From a checkpoint of a small transformer trained on Wikipedia.
Architecture: RMSNorm before each block, untied embeddings.
Each number is 500 + 25 x the weight over its row's rms, rounded and kept within 0 to 999. Layers, rows and columns count from 0. Numbers have three digits each. The size before them is the row's rms in percent of the matrix's.

# up: layer 7 MLP up, 320x128, rms 0.0632, rows 92-126, columns 0-127
# down: layer 7 MLP down (transposed), 320x128, rms 0.0519, rows 92-126, columns 0-127
# gate: layer 7 MLP gate, 320x128, rms 0.0633, rows 93-127, columns 0-127
up92 094:515518539482507540500441462441511455496486541544513502509508480486471525496517470510466506549502514517496513490487479501477485465481470477472510537480559461484499519466497494476497535487471506539484502514490478482536469516504542476489527515467563503518499522503476529471494470475526464477512464470477535516504500489459477522480469502474518503525467483482495465503472483495480485530507
down92 101:462501494458514468481464460488558490516518511496487522459454498511482472531434528459469495510495477475493474489485525496488512508519502505474554482482499522491506502468459492478518512505503508513532487492488478475499485457570446508526527463465525506458506455481502487478490499526512534498517440474516522520506503492505511508548496540501480528466511513512531484517486528509500464507516
gate93 108:436440484533447486481492498483513496486506523500488473436519515483512482477477508552503510497534521476523492485499493494496488519517493490511508486478513483542528498496497489528477466491479507457475493507504503533509466497443506506535539503515486480492521481516457459444524473521548480509502484506527523479458499483540514499551454505466510501508481535509468491460498546507496475484537
up93 105:468491492511466512515497479470524567448509518505490496463520521492502470497451494496485487452544534509500470535438510495503532505509477498469497522500483513573519492493469461498527436463520500488476493477484470516524488494452497496490510486505493529521464471496517497460522543546506471547485510492496467499472484518509483500474515520510540489488500542498465481478523533509504508493497
down93 106:534510488518504549481487522488480510490482547519483543524481489506482531486503468470514486469582533502527505495506486510460493499447499493541479539492457488497551464490506511530506455504529530494471495457476492466475514492473499476501502489496492489505520549469483464483495505515531512520502510496496531486518457457513500468488447509464492513518490523494493510500535545516510566484497
gate94 082:474549468490478473528502490483510470516508474491483491557486486481520498490478469460521484495486443525483490489499502512448469535485476547476511507497458527498510477460523483542468478486517499524443540471518487548485517475503496464482499464494524457530490524455528548527514506515513482513485509514477527515509474501515485498489496486541510538427476487502475508499490484509489492489461
up94 087:491472486479507484521476538530499541492506477550485490468495521544504522503457502503475500487503491486501471528548535490475473495505487495513488505509524485498546497508550534455505530456495487527471517523503485472505519486494472514569463483508479451459489510515498499472515471502481496491454492523472516496474504476510536535517546477491497465536503467497515510521452484424508465483490
down94 086:507468503526458512490490492520535474491466506495526492569470489490492513492530491506515484486513466503520519515519537461479486479513509473513495472508479478471482499506507497519472429474489509472491480507543511541500488498458542484501518475519484504540498534503508573489520507471480437492494493477472527478491509472489508475495490479516514472562472464503444456475478482464514477484527
gate95 106:508505524503490482511488475548502478509517470496518488542559518511519476480521498545535510524520486488466497482494533519482480525471505466520480450482487481516483497500543500507498513515520516507524525511484544492499503501470490526468526513519436469475494509447484489470476478568459467527474487440491457467496448478506523506485490507516504515460493486519477509488514480438483477515489
up95 102:508473501496549512495494505549517503480494487504493482487487504506486530507519505504469528519465521490556501526512511518472466517474470488527491501495538540543496491493497511569509504533525551521484498487498526517521485507490531539531501505477440529472509486499495520504458507506523506501489476513486534476433492503437480508470527538557494492500534474473517462451492549526508522498495
down95 099:549536499552478481478530542531500493505515493479535476491503486531506468503522518531536471474523508475493511510505504523495477531469472436533501484524514522511507483494475485534480537518507493470510497469459474516509523495438500475480449470478498531472502529482477505492532483520499517492502519480513474503459472529518489483485524496517487499468437500492521530494516480574450521512485
gate96 101:540482533515499527511525486494521466496465468510523493542519545467487532501501513519512496512496528548489495513533499472503484460479489483482513513488452522471512482521462525500472485514500495504505513517523471470543482462515484477543492518530487473517465482479504511501535542499538505460495528543463516541534489529521496502508495466507440480503550481492532480449494525464472466473467
up96 099:491481483543540509492477488520468469493509478518498535526462481500524548537479489499502447468516493490530564512500527477493483523500500495531512472499468502503500490532481521531559468487500467496508478475445491448506504530487476510475518497508514516504498513544473460510506522467487506524478456553512457485477494527435479510483496516500541486496464485481502529497495508482480487448521
down96 101:498511523544496498504514505525483477463520513485462483475508447593483471517520438483478485500493498465479508514502525480465476479466462511500483533509499529502461511516544485497477535504498520533511483485512487511472494488478518475476510488456477462477500523478513520493487476512483488520444523446503465507463517475499463481529487527465510538459495496475470493544491492526496486500521
gate97 108:485489505467532530515519469500508468472506501478527523470506474507486490541521505442503560525481499526509515519532495473522480511507515460483499506471510515498478486526481516483486495464480467558532484491498462454457513490531540492551498478498508517495470532509482495480456498511505493522457523501470496497482520528511541491500527479471484488486486558447522572481497533518469526501503
up97 112:501455477529509514511455474494502485529568459483497467504510501490502523518494525462540486537489489510450478506525483460504554498516510498464458460510497514486464517497522489510515501481520506492451534457488552538509535517488519504492488514537462502513507457524458515509490463509502549469508489535472497489505460533523481521438501495492497514511515494481521514481456487476526508492516
down97 110:488505511476572508511473510498488514472503523561480512522477449557519488481514490527523477552509537446513556499490458438486528507485505511480481504520494506520506499495491489494480503509480467469475505514552482487536492499503501513528532516496463439518465491513480527483516510496465499511509494505513487483457483470494486501527537480483535508523518515502526459456485487505528468540492
gate98 101:486466455526485536494530464525521525499545507466491479493470493481473466490474544539509537486505520513532486470501523500460495515484521505485455519492506464515493507515495486476512512500483519537531523496495485481519463483448525487476522468445502512508515497512560506475471541509497480454481467487510471500500517540544522528476504488503513451505497520545493490460528518548535506532520
up98 110:473489515493501556471473512518520534505552534476494492512462547477481518530498509463541562493508487510489454513557485493519530520481488510475487535545471472479496496548528499494512506493459507512509517476485517495480479516542492492543510565499505496547489484510466534497506519490476509500528487504461489487517543481503532501476508524538510468488489499515488467480505507535549498472534
down98 107:481498504506562554481528556485492500508507468526509487524493502487472546463524523498522479523491493473510486472503506483555533507547492475481483560487508487478483498524506521483475493497466467495514518462522504506497505548500546480512472498463492475496465449536481509533554490519485525505504493512439489486465507463502524509514553507537551502517504506502533502545496502487512492500504
gate99 085:460466519545512497499502494485508536500526499489562482534476479552534486490494513510511520544511469502454467568497463515532454505465523498525471508486493552485477461491513516499527491522503475500494479535470510479485501518510524513506538475497506474510517473484494475514477535519567466467503526497523542497519534481502482507490464470491433510516487496471479533500482488516489506509494
up99 086:553532511464505479491519518540501517469501520496480495529483525478474442498512499520493531479505510505569493458511491497510506467473493521462512508507513451527497528475489470515513477453507525510500487474543480537499517479513496479504415489471469554538508534493495491476524516488472524507520497475497482511482475493476527507479552508458534502455488519514501504539496494477466517476518
down99 089:486505535483527525544494539502475523525492488516502480554486516492509517491524463513518536530517467500481552497522537477503457492498506482510496534507496515503480507555477480533523508476571540464546493545509459470495468455530515488527496515474460498495500485486503484507503537510579480471538507489509501482499530502542490505478482537485485510466502510474494514513520476510495532507477
gate100 082:555537468512496505463503471555478469496512530542502509509455465526527478529488559496500501505471500488472522483538514511508465484516505525502514508528509509454510452512480524478533497546565480474516505507507512490510493444495478487501505494505525464491527472495503526495495502540468457511480517483484500502467555535466498478507483551491472494510451529509458520501486486522488516494489
up100 083:507527512587479487502461508490489462513555524490546494513496517525540504477488484542481506477490528503515529493517494547499447504532513520505526486534516454471502474501443524446517503532493489514527561510478498515483485475501479525518465534506540496510506523500502458482490481498489492520509525484459501504487508530510499486479484453527520536498499505526473456523522479523530503485512
down100 083:517520517514533515473528520476509519461495506530507517491499499487488503481466531472519465511517466543484490480491524489503474503589508524482499502505485533500539488500478476546506524485520491533470482530521468524532523479505502479469505474441497517509507514516450512547524509517480463490507497511531507508516518497498555493497575521500518483541512515486529491511548473473534453477518
gate101 091:513465486466505486523525492478536531488509489479541499510524499537510504478559471544476514518507469498482490477489511472466488519535557445482490480545483511533516474504487502515513524501538511511497506506531509472507531480535528493504481508506522492503509522512484514496513451475495519488476549498468483466469495492440479466522543438516559488544519502505470474530515496508483511528476
up101 091:495444491486463488481488502469507513437533490459532479542517495520497476486495499525488520504457506499502526475516516505462461556500566480465478521554507506494526507503486498510468536514497526481536545511498526434529494511543520486488510545488492516506468471487465503493496529502529504479479534476529463455504466515498502504508494470497518507501546476492476478515525513490492490460483
down101 096:520478532487551510488492512468489513452518498497531521488506505504476490494518511448452500498476524519507520519510544533496553562471529491427481536521507546471500537483496470511549533481526515485491539520488508519524525508485492511473480494505531510477502479459436484512494552485455501474508489530524475491516507471496466465506508516499523494488513468494516500496494519459507490530494
gate102 099:520514517504483492443510536525546524491516491464493516519490485546525530519489489469497499551479479496510503535512511491506520508479486533494486493487523517519531520526461502455499483483463501510533493517477524558528491519474478470479498502477455476513521501419479493503533476529479523511533483487496473458494486497497484477493504541535479515460480460498427464463515480489476490494515
up102 101:496471500539506532525459482480433477501491517510502509505507546470530492468495497525471504463528491448496547494486484547474480501537517530485498484516508519515498504529572558504512505530489477506512466471503475449477499460484501556486523486486507516524540506490475537516497487482469506519502516510517518471502500494490479495486509512485510481545506530526550531514500488492539464516551
down102 100:512504480494499526520493514455474456501508518550483473506484475469482502456501467498490453523490531483524514474520471485533507523492502490490489520487458504464538530454526507526471528552505472485503533540499500491501522475500497487458494504492541552453496455510513473474514517459513512494474496511498555531490527482501526500477521479467514538497523536544528530465536497494517496457495
gate103 089:524463503479499558470483533509456476524495534494500477523490514446516501486486471503485473507555484541511519534523543487496497475497548478505482477486478514526456496514461487528471470515487507497477514470464508536485503530491472450483500502496445481480513502522508488509497535509495478493474512514508494490523498473482457520497479458540476498530504511526558472490487526483554480557514
up103 080:500512492508494487503533499506530546479530463486468532474477490528516527467466483483490523501518499495507535488511504523522450518516523480511469469501553476552509477480499480497528480518531487518547470534489536462495479473507508523466521500483498519508530483513488519468489453478487484427500518479529508488488560457480500521488554484510506497518483473481449495487481432505512501514503
down103 086:525436501513516435511481456550461508524471475526512502498525526501499493496530498516542528503498516512499471463481472471491551510517481525484555464513522505477518503484537500497490463497530487495495486458503470476494530530491536522497505521520492542542515503535514474474505504548499503495480500545498503496522484494471480449459466527478496479484515460513511453491526532485533474486490
gate104 098:472475483535477476461536517539490520465460470522507492478511489492502476534505472485504477518489501507493492489499529493551489479557481499505520542459481501481470457476494514510506493529496482472508513487501509512499499506477490491496502495486531420466501539461474513537528520525514510472527462467435473507486496504505503505486498506501451548471509496539513555499470521522471490519552
up104 101:498534489508537506497490459499472518538450515523505493546523509488489491484498506535491501504474460487464504473481500520512508455529494491426532499497475518512489515511534447505521502467476481498485549469476505496497539482519495455462498515500511465510492548505536503498531491480467528529532521508511474498488508531464519459425507530527458482496478482512516460520467525524483499498521
down104 099:526515527511517511515491525505498528550535515542488504523474524475522510516535527515527523513477539469491480459478450493494541472427489514509497499491484471549508494501516534456507535508525521538459556490483484483494472472518457507516531524476504522540495475475509479462531485508485499485449499548492485497479499505479531496473489514502507514532512477489513437484532524494492492515473
gate105 101:483452493527525514504504482442476496495501480489512476499550497522528473479454514491517495478482497506508507460535538455460485457513524504492508485504500515511496462512453537506464522530475462484479499527540471453523470495496500513526466474480506446471474503531514473481518501548508530483549514520501445510462481490483513465497499467512499487482457469483527464494509510488469482499529
up105 107:499503496534512511531488527482527472519489525454506512494479507467464497487540507504510511532514453545523502547493512468477466483492502463498512511512515525491548503506506492520483490460511521476487519534471466520557507502529470472486546518493516519497475491487523487504479493482464472497467514523512448469477441500504509470497466550449491462463519476484522511511534542459496544515481
down105 103:500566517519530472504490487514466508499481515551531475496493476496490519500510482514509490513518527505483521481477516556507497511529492527485467477521483482529506524488495484489517514478498577541516528453521505528483488453491502511444486509532528478529550491518533530536487512458500512488517462477514524555535550486467474536519504495483490512483509515556462476509476488496497485496499
gate106 098:515486512474512546515493516498484494509513506516528466473517509532516466558557518527508511512523463470472476524508527494512510487497497494532517496495491550482473497483440531510547515554455492534469478527465487495491472505480483450498504497492468474469531490499521454524526493514519492492502507508507500535533511462454518480485498515522455563531470495493483508486525464468458502508489
up106 097:480504550495539501486496491466519508474471468506480522499536541512519471490525528475509519483489519448480510493482503520470497567446477520546493467512520500534522462518475485470480493477521505516558501515487517484499502483542472514504488505466513478472498498508508496469508538477525488494480521485525477516502499457475489534461544530554472523485455480506502503504498489525468525547452
down106 094:513500485454489494501527490541470500475494494539514512525524494511491501533540496491494529474485488497466524540495465498442499492476535492517462525533503531517513476455507511479525490539506519514481558495494519496517511463533523549515520538523543500470509554529514461456544474496474499507494482518495472509530450498501527470504499503508513494483534466469453532477527488461517514530510
gate107 101:496474530470477523513527466521473484530523444494488475495528503437485518507452478514525428495566487480487495508465495488535475503493475526498497533493446503469489520495542515498498529493489467496501484447504473499512499465478534482490446536491526551465476503512494503517505508532496517488502527492537502521483523556468455486509508500477504499474512495479546493487483495477512490487495
up107 096:515491510511458492526520507485509549493536543487484506481507470541491453500486563527544487562522473547517481481514481519484491533517514503454523482502479467536481555452512508501505482466504520538516482486519521490525505539492554514528533495492487512503511485510515478500489515485513496500493508547489472477459481505518503455519520485517510499506525508522509531505555504462455494542493
down107 098:498423531488463507515509465511524487479521484485479489447484489445492497505489510535510491484565507519483505509458505468486478523534490517500502486470499467488492509484505508495529520525546457497554520543511526498537481517473509440486448541509459474499484474514482491504490515508530511478504536480523512516504486537429470506522496498517506543484513523493491477502496495495500521498545
gate108 084:479514493476527496542510480495499448499525485487504511555500511542474499509488527509529498520487498506508470454486511544500528526470486508496505529512492495539466450541504459519501514484503546493539518507509476488498475545478510498506538516474502505497466546480523450504509445460532496543522451469503478538500475511476499513519511453571515493529504545527480492489479484492498490508521
up108 088:546528486467495451499465492550492490483467501492483518534464504507551479534472505530521509486517502479498508486479542484528498517519512478532461441480478481473513498515472512499491484518546479515496489460487493486522470484515507478532502501498466507535531452490458466488507487499535479494499500507517546463500466459457532517510484487482527506490524543498501564475529504480472467481461
down108 087:504518497488505506503495528522463507504495499525506502536457465495513503485497506495500516506483486485456486502465510471507538444510514505523505475517465474494506472495492508508473511476535442531544538465514484488515504515457477495543491517475511529500493519514466512469495531492509504504410482539502556522548474511516528493489524496498463537484511479546491442498522538512516455537514
gate109 108:507473528552499495530461508467456499508499511468527482478511500459507545502484508473518493501477476499502483512471526487481481496435552439504483503470489501480480495511513472511539529523520467505482464488500519471452505470537488527484467493481482520519500519486452524503514499516521503471496457459475497516463467512529492479513489479504510504511516504443479502409486529485489497513510
up109 109:473475496540478512522526477548498503515518491482487511493504519525470506456481507499515527518513531471473517458435515536537532506508519527487478516513502492564527538492482494507495520496477521545487533500553483490525463537519473473511505481500512492522499477456464472527494507530455501452499498537469543486519486498491491472510513465445504502469536499520497466523516472491480540482515
down109 099:503457479472522521513449464516462487560530514477489515485490508543506527497504518496502473492509512484477524489499513495477531491504484470485489539514469490455510493497505505513461480527483477539501509452511493488494452468531472483507469541504473476501463482467534540505493524478483449505519419445517492504499478491468516499515490480477488502533503485509524481452482472468480547507484
gate110 109:534490483454475487510519472467506542542520518465514469501529520567504528488502503515532508527494515472491482516468490511499500497498462506515520553474526483496484459495524499513503503510528489520462447503535516532446521527509471508505452479522460528522506488489522527509523483559555504506492518501522481471497485487498502510512472482477504490496455519510419504504522491499537494542509
up110 107:476478470480480461509508473519487451520481520490561501490546553549474484502477467458547547498514485511510494506528501481479475554541504487489544521551468480493502520500529499439494473530502511510502489499487488502479540450534525491519496498511493511511449504522500467500498517517561506455528528483508504534485518508496507484499483494506513497538497525483510502506479522465547496498502
down110 114:523501513506459470467522517489493494506557511468528527481524546510494513458518465514506516456444448543511483471555474486494472473568473481463518482518491475507489495514494529522514566503461477503485507512481538507493538478500493461516487463526500495494467525489527493495510518509538503476484473491523515517490547490502470494511477462534496490504519543515504520502495536506521527496479
gate111 105:489547457454424508493498556533495480484480502475530559505475519503517518465523511489521478502453461506458488467501548526471498537496517530471484503500526468494474494497556486503487472508492500504489494503507511512558512491499494469483462484534490488497531513547507555516491490483480514504532502490495485556490521513486481492483510475505525502515548484494484466540509496504475480536510
up111 102:495521534499443477489507488521479511505508468522489544478506509430516494487526513459472469489457537516476501511523574535510493530511483510491538535467516496514510509471499482494489468492455536502481501498504485511457435476497509498520522498470490475522432493491549482513531522484510544486489494480523491493505487550537543498504463517489493516489488537507503501493515497493508542503466
down111 105:498522479510488504489473510480526521491494509475479479490541542526471529452501442498491517509552491526504485484518535519536498503531454483488508487486490511514457500511498486475482483493518545575513514469515507480527490511516497511482517473529510542490497500520524491529519486496491516483513516497497497539500469492501513502513481464490473525512439483491495416464504516526407490482505
gate112 087:501534525534490482494482509416533529449536493494465479499485566495524522528477495519529488488541505495484505507504500486483498462483512493496469465521516542523506479547423508475510511505491489527473478530507514500490462504499476544506480505512512506510501477436507480463503500501529526493513528481527461496460521496511483499509476451508484487517480470514514550486526530498499511494540
up112 089:506515528495482521524486484457469499419490476474482461483491508511530534541501479477525494553522484484492516534485486500534494473519503502505483483504543506534514538557499566486498496465495502500504482509512512479467481466535498492480490525513474489488508449474480508519500518499520527512520473508514488526466492517489472533536479473497499479476486463498524522496569542460501556506489
down112 099:539495519500509494513493468484493448534509516534487471478553498491487494485546512492503518496486495504494449497522535567493510510488516544492440499500490484471477511474492527508504468511446512550526515499486505496503510505488482505501487524498504491487498485497504540507508482492479517557475427525489490508522487507478501471460498467512467525500502492514491582492560501532534545515471
gate113 104:494470511494520450517513493475491499491493488488531496483494515467498521468496477503518497476512470534518468496506518543490471520545505509504485554493465484485482480488537502498520524490508555512444509462476523474455507483472486542471520498450515446503531446541470497496541483479517456485487466488515513543478463502525519495441499481527494468528459498496521507455497523504517516499511
up113 110:526501495539498535537455508493477468534485468474461520497501495496512478502528515462457483577505524518484488480518487466495487492471522485529539477464487526540506506503447472488496516545551495483506511494499444516518470483512530496505501503494494485519470528502481519483495533510504532550511518515563492494509517523527469518506497441519499501464503536462513482474516509495471476480535
down113 108:515557554448508490530483472501526493524487500513524513569497515503535483521488471522504485529482499545508469524488527554543488477504504485492494454509516491487485480501510502491508487492485436505511480520444480475503512464469512490533525506476491489482465478493467506495462494530478498505530507475475521465490500518519479505513475521500482516460470554466532488526437520471508508536484
gate114 079:505510494509475510459529473517489528440543467497506479542484495500487508526525510513513527508473487501537522460472499486516502494488514536462482537528499530483477434452462522519511482509530453479548482484475517527540489467486487512504489542474521515504485464484532504500503493501525510494447516468509482508463475517529481465524510496548516495518454551469498502506544486483518490520517
up114 081:524492503481471485508487452505455486542458480474479506483499501482482460523500460505482490435556487501477480489550528458489515483486488503473512522503566490499477545557551508473490485495499513485506454471520481499491479458501514456510528505495485541523532489514503488468453494498510448466496467513482472489524498522518509495463515471479489506474514488497525518492506506496463494504458
down114 088:483464500524458476505532509553487518508528491456499523528498438474504486528465526502511531534504506512486551491519480502490526539463485548509481476488481486520486508502505513479519505515465542517516532533506573497473506514517479464514542511502517498530477483502503544490451493476468473512532474492490490451485514505502558439509486498501498484500537472521508502526471532514512516502514
gate115 098:487504540514541521499476522481492516466498476519493507486495525494483501472498497503508537521513496508509508500477534509500501497524487534474488462547473541539496494540516484484503451518519472511521571459533511463528526495495496524485478477501481504554523528469530467439517525491519476547464501501456455471527514476518500509489549526455504541500509493467532500478490517518498455515493
up115 093:483462496484482448500480539532488486488519480487494509491497477522511467544511518507502484466434548453520514529465526536493508503477492455482489523547505517470485531502465528509485468508471488476530498520514493474478513507466524491524500549518471558479489490496507523495514459475503530478503473485485536507492497461529547466454503500489518506548451501527485479502521493482518536477508
down115 093:507524553491528489507478508545546510494473528516505461515545493499536501529512462465545560498522524522517514470481505525489524496470499471487483452530453490537515537533472480490496478560499493512460491468482488499510546467495488467461501519505546512528474507483508461471477499468483491558513510497498515509522483475530512482489475518475507492515534518494481485473495526494460497498521
gate116 118:504482531476461497545541500484485523520497495458489508495518500471528472484516517462516478481500483506498518478510524489541519443488496500495479478506486512494498492470509516490547498544522484516505505475546516514494479525480493499425530479478463454519505500431506537505463493456551539485464534509503516519515507529517484470507480505488519548473500524456497473536469489478522480474475
up116 108:521518519519508488495493434422482461502487459501522467491511518497500490522543531506486480491478501546480522505463470516471499481485490477473506519526453477525520479545502525506499491502558468490510490466495474521497504515496532475494475484518528469522463488501474499578530497498504499534502512496515501546460508501473492466468502466501477528502512501515504541547457490472459490499492
down116 118:481486476501444493493545538512490532502515469484513505513491519482514459501518504473528498463489451467469485495499528494500509492525458445508507532494507535507530530529495529556478485529506486494470501494540480468515466505469486491483471439480539480494522515504506528532478532465470528489472484511486536475493510526521505477461494467538482511511511493481482562549482479506525462516516
gate117 096:515474510489485483492495462469486528491456476457505504501508501530504504523524496502501477529525476483516479460517488468503513499522530550489503522493479449495511517510515469490497492520474452501471485528499518508515492491502516518546523482512536512518485472499492477516483534536587516502503490539451527485493437454481477509486482510495445464533484480560493542477450503507507477494491
up117 099:484468454517471501481497507521479504513500510499443488526479530490462514526510506477492493475515516545481545529479515539497523500495480478520484500520512542509508529531490494513523489446484499506494531506493539465473535497506501490449513511503499478484475493484479491474494485483494516534477489398527506531497552526534504494483496489524501540485549521486487465517533493456476500510561
down117 105:518515536499492475516511504496472491468519532497517468526500440490503483482497512464539518503465499468448502531451499535448504503539495493459494522464516466489483527488557506471478523513526499489502440469552462466515505462465470478529485524500474515526523504463493490478519521500500494488520497524528504492566511486487523472506519524507483553490490478472503486495500493537465519485486
gate118 108:541481520484472504501493450496511537538483508525491495475492500508497478472463449479548520541520540541484521469522485479503497479475521497494485527526505521526489509498488483470495499510516530536514468461464558552500488481522527507456477464492470469467521496475498524452491514505456499471493492502528487501511485472525523544505525477486429546528498497517528515496488464508485486513484
up118 103:490493515500525483467432525474496507515482480509522464440474468509492504501507484499498498445496494462502512493481490555482515527469457493516514507467451503494497506480484547520471447508479471506487498543475493493495500505460490491512463455515487444540520468513478483485505491514501471520504494541517508484481506498517494527536512493532506524511489497477447456517546493510453494506440
down118 105:465536512479500504508511523480474516473471486489471507451498499476483528489501506510421496484473532513502507469519505539505553516430500475494545507502512481514519514466500508510492540505482493521479468467485500490510533476507527479491390485547513456495510505499484500491531470521510465515487509504520551527499496508506532510521477488516479482505508488476471495460513474498489459495479
gate119 118:472530447477510491500532506511497506501514516448537488494484535458542556481462489529524471486500453464508515486511508489472478496495489470462507508512483519481513477487507495526505508522496515498499513517527530486489480474463489503504521504516554514502482478490523503464499476516499493541495489446529497514456485460490511471493497549554464586517453484476507485531521512516528518524521
up119 112:551510489494472513521524557473500509492545503470528514492509520516530478456501495490542472483486484495475525502485457449507482481459512510514461456459513522516463492535474515508521514527538517520546496516520510500514500500501494531495527511528548536485475535515489507496472488433444511483508466476479531521503511485495456519540522542480518509514475516482517503549512499537497493492491
down119 116:492544526507492522513509503484495517500457499513518512463554473478502485513470468496473503472453543538501499503469496476467491494560521508522516497521537476515467517534522509487474542478520485498528518490478468494531484443503558511491484480484531530473459521470492475493494544531525481513518498502519502530477488507519538515535498444459504461523547537514512514522517492472526502482509
gate120 103:510529546504498463524494429522514494491484481480556495526471506470470465466540503493475510501511497492464496527503515465478477525469503481504508554505521536497501544516495495468480509499512504537525483514487522533493497547468537448485464460496500484539469525447508449462531498505531514525445479512501498481518489527503481497458513475480521491544493503521495519489496489534510488511480
up120 109:460506478510551507488466482499518529507466550502502495502490502523531511564486474507535486539507561513533464536510563518501485482521489548503489484520481498482520508507521539493514481475491474513505531488520487501493495486527519461525539508515453498483461462530502513542516505490490504497553516540468499516506441483505492522506455506485479497495512503471494508466451487533488497504451
down120 107:483492479482480533490506532512525502462499495447510518480486512489517519534454513492503503569503548510536489525521509509533513487529498521544496483497539496496515458475492537497545483453458485493499438491464513479522491474512503508477532495522448488512463467557500509472516520506472502511503489509460470505502501480534531469520502537488470493527459490519468477475522456485479521501476
gate121 101:516546539532540458488504480492503494493472570524500476479506507498460494535466507509551457481455484471500465484487476511548480532489516506511493469470508537518502501477499551490533517534508466495523480506484546498509513496481516485506537534499505500502510455443502506476497480495494517515516514445493519506529474485550499504509462464509485502521517492544461507461545515494491479497484
up121 104:510459511490482544489522504527515496495488471544515466487495535441520533515497505509480505502464460494454505538492520517515515545504510474524537481511517463493498471463509524480537532532546510497480506461494474528517519523439537497520508501511508481475491473523489477529496452574492518501500505503536538469549519527517522488477451517505497489495512494497501503501526499481466467460489
down121 103:490516477502470507525521493510477526475512590501489502515503526462518500507514533454533468458539473501513448501486502502522516461558488536502510512490458492490497491514539476502463489490471499453466502499495484423507499528437520483504515520503516534500514502476535540473501471512482484489530517490513475497465489518488462531473489505514496469499514475500489482466486518500546522483495
gate122 089:505496506529535546528492463455486511480504523505495515455510498533491464491533518541473478499493480494509496448496437487486511538481549500493503507500518466488539504520503533452520495522463462494488527505516469513471496464493499495490441516501494488518487518490515528514484506454516482526557505489494508497552562505503458525551515507510494516527512474477528540511456523492475519482499
up122 094:486527494522473476527496522468504484466499490507514515510539493508480496511474488492499459500527500526564522535551547486467484483471500501483523480495514439478508468479505484474492500497530488526495551549501476467492492459468490465494505477448500519511506526480471486505413534509502488530512515536503483512492537471495522534472520513491510509526503504485504517559506509503486447462507
down122 090:491513510469511513476510447530508533503465503495509472497522509475511508529498533500470529520520524502511421467432504507517526499530491469477482509469471510473492570507488510492489542503500501479487489465474517512496545488501515483549456503493476508490486492480477452519570501516488519477455535492509482524494514552464492489488525524538497526492518521522493472501515501515469478535496
gate123 107:483487496514534486481516524498501568460510518475486547494465472480494536489479517490499479538460497514537475475551507544499520513512455539527487465523480529494490509548532460497531531514492456478531486466522528539474513497492484515474534551497505457478483502514495493487467529477504506506495480474525514528479512513527502447508544519523535510516521493491538521513524471501527491523490
up123 103:492500481498519502484524469523515515480493477544471491495508511508511558492477522517495503490539489539516467507453531482526470490536484532520471514520539505528499517487502532506518480508514531515456474478478471497521473491515506488493498476402496535485490485513489515497547499501497514529498481537502534468505488481509488497539501457548549504484441497498434512504469454524519495508512
down123 101:490503513432511541484476514442517474549492523468485511487525493492527489517558516493533535464478489502540438535485511462514517561486461540481530513505473468506514516522502504540531550473477527512483472485480485498498496507502510486501521512486510458489509462491499480497479495486500505499498504527539540520496496507501541484506533493536519503467486490531493481560511518497502455496474
gate124 111:488522497463530490521493508508491502503503477504522488492492479478508483516496498466491472520548464530528504460456509502500520496501507541535529516518468479532471458502477503517514491529466467512551463491475509481480467484510486456523479465477518542457490516505503427456519511492523447519521491522530528503481480506512540462539545443514514514502471493491492489462490477502481462518531
up124 107:497511453508450511446470522462505469532534540523499440509459457516516494515491480525499534494518526493509543501502485484527515491480497490503517497502464463480515491491485538514508533472516518513469497502513484521505479533491474556525491516464486534502539514493447512507489477506497478468466464505489543534485524521507491470523483484478524476459470525485515558485523486524520528528466
down124 116:520540526463466498470520510473463506500487454489510503512531493459509522499457498498470519486501505505510517492492537524500493465530476500512505467502455494497539526476547542511507554467474526522509528475513524511546496461525487521493495504522466510472513502507494514542481482529465479498531488518520522525482521513514474528503495476469477472507460509485430436475548493531541517485511
gate125 096:489504530514513493516499497533494454459527494497477519507486569545507489509502542530547519516539445483494501473493520520510530512488524496511506479539530517479455527510528519504546488519535543505500495473485485476509484507554516439487491493468533467534474515544491488474471546516531503542483482492488474512505487482507492491503482478467475483538535511536506522504490490476541522500470
up125 099:491500525479510505483473474532524470494509509501501527533479487498472536501519504515538504477505478521491509500490531473527533522528517558522475475477536489480517508532500549532480462519514532523563521502514495510508520537499527482460464503506526491532477484522504469512488510516482514559456487480491516523503501465540525462520501456496535483540499493534534565477488451513511511461491
down125 100:482470526471521501490517468524496474496503503485523515457488556508501502462508553501520542496500528501492452497537543514520503502498461519491550446524507486463445475527517554522510488500513539501484504509490529483516513519554509484487454496498510498496462528528510487490440531519487498504486503496467506518437512506542516479526488533506517483510506494486549471460523482522510490485475
gate126 067:516509489507490466514455513472509517497510519460463495546516482513481558523497474522496511525517490487499502475530518500483449467500492510487461532485491523473518493497527507529535448518523483504496539552526533535480506484460523487498493551515545509472536532525535489496485484506502477514498512501521475508508508544555477525457522547496521432501492498467479491489470511465512514467486
up126 067:495495485507505530517472551471476495514506521525473510500514497509504537509530493500501486531527469482517475490480524520499439466502507497497502516490448537461489479492471506551455496456512471501501500505477541523493441455472551475511517497500535510494523496486518527460439494509487502509494519512508482488511495537541502540467518559523478446519490477506451462496491502494467501519482
down126 068:475548513517516527519493475461519532533539538499527495481480500527481482479471490496514514487487496490498517537497508459487506476465487500488497496482492487500540544524530502466534501534493479530540508502551467481497502539514488513493454532549480465477450563535494479439499509528532466497506490462488518541487522481506518485529484467474534503484492467529521518497522537498489517471515
gate127 107:478509534544466470509507527473461530512485524477513494510472492503494504501479478498539523495498510544523496525546537522542474506517516465480518475494478470509504487535553503528451488526492476496501494463580463503489554480468510506495490486477468470521489507495533482497533470479474528513470465489481537506499506509511529472494497479517546487520522497444518481452474487469480517481508